Weights of a small GPT-style language model, trained from scratch on English Wikipedia: 4 heads of 128, MLP 1536 tanh GELU.
Each number is 50 + 10 x the weight over its row's rms, rounded and kept within 0 to 99. Layers, rows and columns count from 0. The size before them is the row's rms in percent of the matrix's.

# layer 6 MLP down (transposed), 1536x384, rms 0.0278, rows 261-277, columns 96-191
101:55 48 35 48 56 63 55 38 31 33 60 58 39 33 43 48 72 49 60 50 56 48 45 73 55 49 52 51 63 45 56 48 58 36 66 55 52 52 58 54 39 49 65 54 59 63 66 34 58 31 56 55 48 50 68 55 45 42 42 58 45 61 57 54 52 50 45 50 53 67 52 47 49 54 53 33 43 59 54 37 56 66 37 38 51 48 46 70 60 42 52 42 32 41 39 63
110:51 43 54 40 58 51 54 56 67 46 63 64 55 57 62 71 52 55 42 48 39 50 40 49 45 59 46 41 54 57 50 51 54 53 53 42 63 59 66 48 49 59 53 39 44 46 33 50 54 48 56 28 41 50 63 57 49 56 65 52 59 50 53 50 52 49 48 53 54 62 71 35 48 62 67 61 60 45 55 36 40 35 46 46 41 53 38 65 35 55 42 31 51 57 45 42
102:63 45 61 61 45 62 50 38 64 53 53 40 71 53 50 63 61 54 53 58 50 41 40 49 48 36 38 51 47 63 49 59 53 32 55 63 32 51 45 48 42 54 62 37 56 39 59 63 59 59 36 45 28 47 54 56 42 52 44 42 50 46 46 41 75 50 49 52 52 46 59 43 47 34 65 45 58 55 49 65 50 43 58 53 52 61 48 56 67 63 54 51 44 32 40 53
087:48 43 45 48 49 30 45 51 43 48 62 39 45 57 63 52 64 58 50 47 51 52 60 55 48 40 42 68 53 50 58 38 57 47 39 53 45 59 51 44 48 56 60 43 60 49 52 51 55 44 61 32 48 57 53 60 50 45 50 45 50 64 47 44 60 58 56 57 64 55 50 52 39 42 49 52 70 59 37 34 50 64 43 35 32 45 56 60 58 37 53 43 56 60 55 48
104:30 56 53 39 61 44 45 67 50 47 47 58 52 75 61 50 42 57 29 67 47 61 51 55 41 53 47 51 63 44 32 56 56 31 67 61 52 69 54 54 44 65 61 58 43 60 44 53 59 45 54 62 46 57 44 49 43 61 68 38 59 56 52 43 62 38 51 55 50 60 52 57 48 57 43 49 44 53 40 47 48 48 56 56 46 51 52 53 54 53 33 44 34 39 60 43
096:58 50 61 59 39 52 58 49 59 41 53 58 38 61 44 55 68 48 43 64 63 57 44 63 42 55 41 58 39 57 69 30 59 63 40 42 42 70 60 53 36 44 50 44 55 56 47 63 47 49 61 67 70 43 65 53 65 51 39 55 51 46 55 65 49 40 48 50 52 48 74 46 45 46 33 68 74 44 69 64 39 30 51 47 64 55 53 49 48 45 50 48 66 59 51 38
100:67 32 51 48 56 60 36 57 40 53 54 43 49 43 31 50 58 66 37 42 35 57 54 34 43 61 54 36 58 40 49 56 43 51 72 53 59 71 45 52 52 57 39 47 47 32 47 58 52 43 54 47 33 40 53 36 51 53 43 37 54 48 66 44 49 46 52 68 43 54 58 49 54 54 47 48 53 39 51 48 49 40 46 50 40 28 62 44 57 35 66 53 47 49 63 54
101:59 45 56 57 63 49 57 54 62 53 53 47 27 48 60 59 61 42 30 63 45 56 59 68 61 40 47 50 39 51 52 58 54 52 36 62 48 68 55 53 48 74 54 39 77 44 58 46 39 57 39 53 50 50 62 49 50 45 67 37 39 64 34 51 56 55 52 51 42 41 72 51 49 44 56 37 66 48 70 29 58 48 56 44 47 61 52 40 61 36 57 41 50 48 48 51
091:43 65 61 73 39 38 41 37 35 52 30 37 70 49 50 44 51 46 43 57 64 60 38 55 59 42 49 50 56 54 52 62 38 56 57 53 52 49 52 46 64 56 58 51 48 64 33 45 46 59 54 60 60 52 53 49 57 50 76 42 61 38 55 58 62 51 62 41 70 45 57 41 57 45 44 56 63 59 61 40 44 60 53 62 56 52 46 42 53 39 56 58 47 54 56 48
110:42 41 50 59 48 68 43 41 41 48 43 52 39 38 34 47 55 27 58 42 33 53 66 50 47 80 59 53 52 47 53 55 35 61 48 70 52 69 61 52 63 57 53 52 47 66 51 44 52 45 44 54 44 40 45 46 61 49 51 46 43 42 42 51 42 46 67 35 35 41 64 46 45 37 34 27 49 40 53 38 34 54 58 58 53 54 56 58 50 49 49 70 52 57 63 54
098:56 60 53 70 30 56 51 42 47 62 47 38 38 26 66 42 55 41 50 58 74 44 65 19 50 63 39 49 46 40 47 37 66 44 42 43 53 51 48 53 50 53 65 32 47 71 67 63 46 64 50 68 56 70 61 46 56 31 48 50 48 63 68 40 42 57 38 45 51 66 51 49 65 43 52 54 40 41 46 54 41 53 39 41 52 52 55 50 64 42 48 60 59 49 34 46
094:46 66 65 35 44 58 46 47 37 56 55 61 47 43 51 55 34 57 37 52 53 50 42 53 54 60 44 43 60 49 42 61 61 42 49 62 49 66 50 50 30 41 56 47 41 60 43 53 71 55 54 35 29 53 50 42 37 42 48 50 47 69 42 55 31 66 45 51 60 45 52 57 51 53 55 50 53 57 56 55 53 44 48 61 65 48 45 42 62 52 44 51 37 41 59 67
102:49 40 53 55 49 59 42 43 43 67 31 63 51 64 39 51 55 50 49 43 46 50 62 51 41 68 36 63 33 54 58 60 61 51 37 59 40 55 45 48 40 79 39 70 55 63 37 38 51 45 65 40 47 69 61 71 55 50 58 37 43 42 42 52 34 49 49 55 46 61 57 46 45 57 51 41 53 52 53 64 44 49 57 46 51 48 43 30 52 62 49 60 42 61 62 64
107:42 64 39 53 57 37 45 43 61 50 53 49 48 46 48 53 29 25 52 62 36 44 61 43 36 45 65 59 51 51 55 52 62 40 52 43 61 40 56 61 47 68 58 29 47 54 52 40 28 28 40 52 51 47 73 37 53 59 41 42 37 47 45 58 37 40 59 73 54 42 56 62 56 50 44 43 42 50 54 30 48 59 55 54 42 54 61 44 60 43 40 49 56 34 77 44
089:28 41 31 46 53 51 68 47 49 32 55 41 51 57 49 51 39 44 61 60 51 56 58 70 57 55 73 49 73 51 64 38 71 49 58 54 72 66 57 47 35 66 57 50 49 49 57 47 41 48 36 37 48 44 54 73 52 63 54 60 59 72 56 59 55 49 67 43 55 53 54 43 43 48 59 44 39 41 63 44 40 44 43 69 62 62 67 50 42 57 55 41 58 59 60 45
100:52 56 41 59 49 44 44 45 45 60 66 40 56 52 47 58 50 40 54 43 66 50 48 66 40 55 46 51 40 39 49 40 65 51 53 47 57 62 54 52 36 49 55 55 48 50 46 40 45 32 39 50 54 48 43 70 47 42 47 80 76 46 46 70 63 54 54 43 28 57 55 36 50 54 35 78 63 47 34 51 51 59 58 42 29 53 68 62 69 41 53 55 54 47 45 51
092:48 68 60 52 57 41 42 57 51 50 45 65 64 60 44 57 43 41 31 59 35 55 64 50 39 41 37 54 52 65 57 51 56 46 35 70 55 48 55 51 54 52 52 49 52 51 48 40 46 47 54 30 43 38 66 46 51 67 53 47 32 58 47 64 51 48 60 54 43 47 72 45 35 52 52 50 43 32 68 39 45 50 45 61 45 55 43 74 55 48 63 60 42 38 18 62
# layer 6 MLP up, 1536x384, rms 0.0305, rows 262-278, columns 96-191
105:42 44 47 47 50 47 63 63 56 47 49 63 44 52 57 52 59 46 65 40 50 45 59 42 55 65 65 69 52 35 30 68 52 58 44 64 58 55 40 46 42 46 63 50 55 44 73 39 50 46 53 58 50 56 47 52 41 52 37 54 57 58 58 47 41 49 49 59 49 54 65 60 28 54 47 62 64 32 31 50 67 41 53 49 57 43 49 48 39 55 58 43 50 54 43 55
103:61 57 54 58 61 57 62 43 52 43 36 49 24 49 52 63 39 38 46 41 53 54 53 58 58 54 62 58 52 50 63 44 58 67 49 52 52 46 36 52 59 50 32 51 58 75 31 44 62 42 50 63 52 52 52 42 51 56 50 48 46 31 41 44 60 46 40 41 61 50 44 33 47 52 26 51 56 61 30 52 56 46 50 37 52 44 46 65 49 44 56 51 66 74 45 47
091:65 57 49 46 65 66 55 45 43 41 31 63 53 37 44 36 59 42 46 32 43 49 44 51 62 56 43 29 58 40 59 63 54 49 68 62 46 51 49 42 64 39 40 46 51 48 58 56 49 57 44 64 45 48 53 48 50 55 58 59 53 35 51 64 42 32 39 36 38 52 37 52 32 51 62 59 30 50 35 64 63 39 55 63 66 56 47 37 56 55 32 48 60 44 47 76
112:45 49 31 70 39 72 49 46 51 55 37 62 37 51 38 58 54 41 24 56 45 39 57 51 47 66 52 55 56 51 49 47 45 48 36 63 53 55 46 48 24 48 56 53 40 59 59 40 40 56 52 54 63 59 59 53 33 60 42 38 49 66 49 41 50 55 49 77 71 45 31 36 47 44 47 48 57 55 36 47 48 48 55 29 63 60 58 38 55 55 36 48 50 53 46 59
097:55 43 60 56 63 49 29 49 43 22 35 35 55 39 42 59 48 40 32 38 59 59 47 32 57 53 57 48 55 41 44 47 68 63 53 58 46 50 44 47 58 53 50 70 55 47 59 42 58 37 49 57 42 54 65 44 51 53 48 55 76 60 58 51 69 38 43 51 49 49 46 42 41 44 54 52 59 37 32 56 59 53 54 41 38 67 52 41 48 65 53 26 49 55 36 29
097:37 47 49 68 48 62 67 57 76 51 36 44 47 57 54 56 44 49 58 64 59 64 66 45 49 60 50 36 56 46 40 58 34 45 60 62 55 48 51 53 35 38 44 55 46 55 51 32 47 61 47 57 57 47 53 52 52 54 67 35 64 40 35 49 47 59 61 42 66 49 38 36 52 62 34 50 53 64 53 59 64 35 51 61 52 55 52 45 50 53 37 44 47 36 41 56
101:48 62 57 32 28 52 69 50 64 34 55 50 40 64 63 54 46 57 56 52 37 51 63 54 57 52 46 50 60 38 53 34 53 59 65 50 62 46 55 40 54 66 50 69 43 45 52 45 45 74 48 44 39 59 45 48 33 68 39 72 52 69 66 46 40 42 44 64 48 56 48 59 41 37 53 61 44 37 56 72 57 44 43 57 72 48 46 54 27 28 51 53 49 68 67 44
093:52 45 34 47 43 73 33 42 47 43 57 53 55 39 37 48 39 42 56 44 50 52 49 36 53 65 54 50 47 34 63 55 50 49 59 48 55 47 45 40 57 44 50 42 61 52 38 38 58 69 49 45 44 50 43 60 47 53 45 40 71 57 37 64 38 39 62 49 49 37 45 43 38 49 47 37 47 55 52 66 61 40 43 28 47 47 49 26 43 65 56 61 38 59 68 53
108:33 44 37 56 71 30 70 68 63 41 51 54 50 60 55 52 46 39 56 77 31 44 58 70 32 51 42 50 55 53 48 35 55 43 68 55 54 48 60 48 58 51 43 44 42 60 44 40 34 51 43 52 36 54 36 38 51 55 48 68 49 54 30 65 51 56 44 60 65 40 52 62 55 52 52 53 37 45 62 48 68 53 46 73 49 30 51 43 48 40 33 48 63 58 35 56
094:44 52 61 48 61 65 55 41 46 46 51 55 50 42 55 70 43 54 55 63 48 46 40 51 42 51 36 71 46 58 52 45 49 66 32 61 63 44 53 61 37 52 40 39 65 45 42 38 42 43 40 39 60 47 64 37 30 50 40 38 43 33 53 49 51 54 68 50 46 48 46 49 43 51 29 50 36 57 36 58 61 53 45 42 49 32 53 57 51 69 47 51 28 46 52 53
096:49 57 41 43 60 55 50 46 55 41 40 59 63 59 59 39 48 63 42 40 42 40 49 43 62 52 39 51 57 40 62 41 59 42 63 50 46 45 47 47 60 56 54 42 61 45 56 56 49 40 58 38 54 49 49 44 58 59 62 42 59 41 34 40 60 42 56 66 50 62 47 45 41 50 39 53 42 32 46 62 55 51 55 39 38 48 45 46 45 53 52 50 63 58 48 47
103:51 50 29 46 53 52 56 48 54 44 52 45 56 49 51 46 38 46 56 74 49 37 47 23 47 51 48 59 43 37 58 41 54 51 57 42 48 48 64 40 54 37 55 56 48 45 61 48 53 46 41 42 36 47 48 62 30 59 42 50 63 62 52 58 26 64 64 61 36 49 56 53 49 49 53 60 33 44 47 74 53 45 50 62 56 56 41 51 43 49 40 50 51 56 62 45
108:36 41 36 46 69 63 33 56 52 41 57 45 61 45 63 34 52 41 51 64 43 51 41 49 46 53 62 56 58 55 69 45 39 54 59 53 59 58 32 57 56 49 45 32 48 69 37 41 45 61 37 62 58 81 40 44 34 62 44 54 39 58 47 35 59 44 55 66 59 52 50 56 44 35 49 43 47 45 46 51 41 64 34 47 41 44 45 48 53 50 37 44 64 69 42 65
096:43 38 46 39 58 66 46 61 70 50 45 60 70 56 55 40 61 61 40 58 44 35 52 37 51 46 37 71 48 54 57 43 46 48 59 55 52 43 38 58 50 49 50 44 49 58 45 41 57 59 67 59 42 42 29 52 53 44 41 51 54 43 57 43 40 42 52 42 50 58 52 60 54 47 33 46 59 38 36 65 68 44 44 53 27 44 35 43 44 63 45 61 52 56 56 43
103:46 42 47 48 51 58 49 54 58 51 33 69 57 53 31 54 42 32 43 62 53 40 70 61 38 55 49 49 48 42 55 64 53 56 51 55 61 61 68 61 45 45 56 62 31 70 56 46 49 48 41 54 46 45 47 52 18 42 39 46 38 60 47 45 63 45 45 60 67 47 34 50 36 40 38 65 44 35 39 50 50 35 58 45 66 59 56 64 42 67 20 44 43 38 54 61
091:48 37 47 53 56 40 70 50 68 51 56 51 55 45 63 66 50 57 57 63 37 28 60 53 40 55 64 48 61 53 29 66 33 42 67 60 39 48 42 59 61 30 42 51 65 45 63 45 44 52 45 29 57 53 69 60 51 46 36 60 56 45 44 66 57 66 33 47 42 61 48 25 41 47 39 47 54 58 49 52 60 50 53 51 53 43 65 55 52 43 45 50 66 40 47 33
096:39 46 58 25 57 62 68 45 56 55 35 56 43 48 42 44 43 44 40 39 47 43 55 59 45 57 58 36 44 47 74 55 71 66 58 58 33 46 32 44 42 33 57 40 41 61 32 51 54 51 45 70 50 48 60 48 55 49 49 71 48 58 39 51 39 57 54 52 65 49 42 45 62 72 36 71 37 38 54 67 51 54 31 54 44 28 49 46 36 52 55 35 49 64 45 55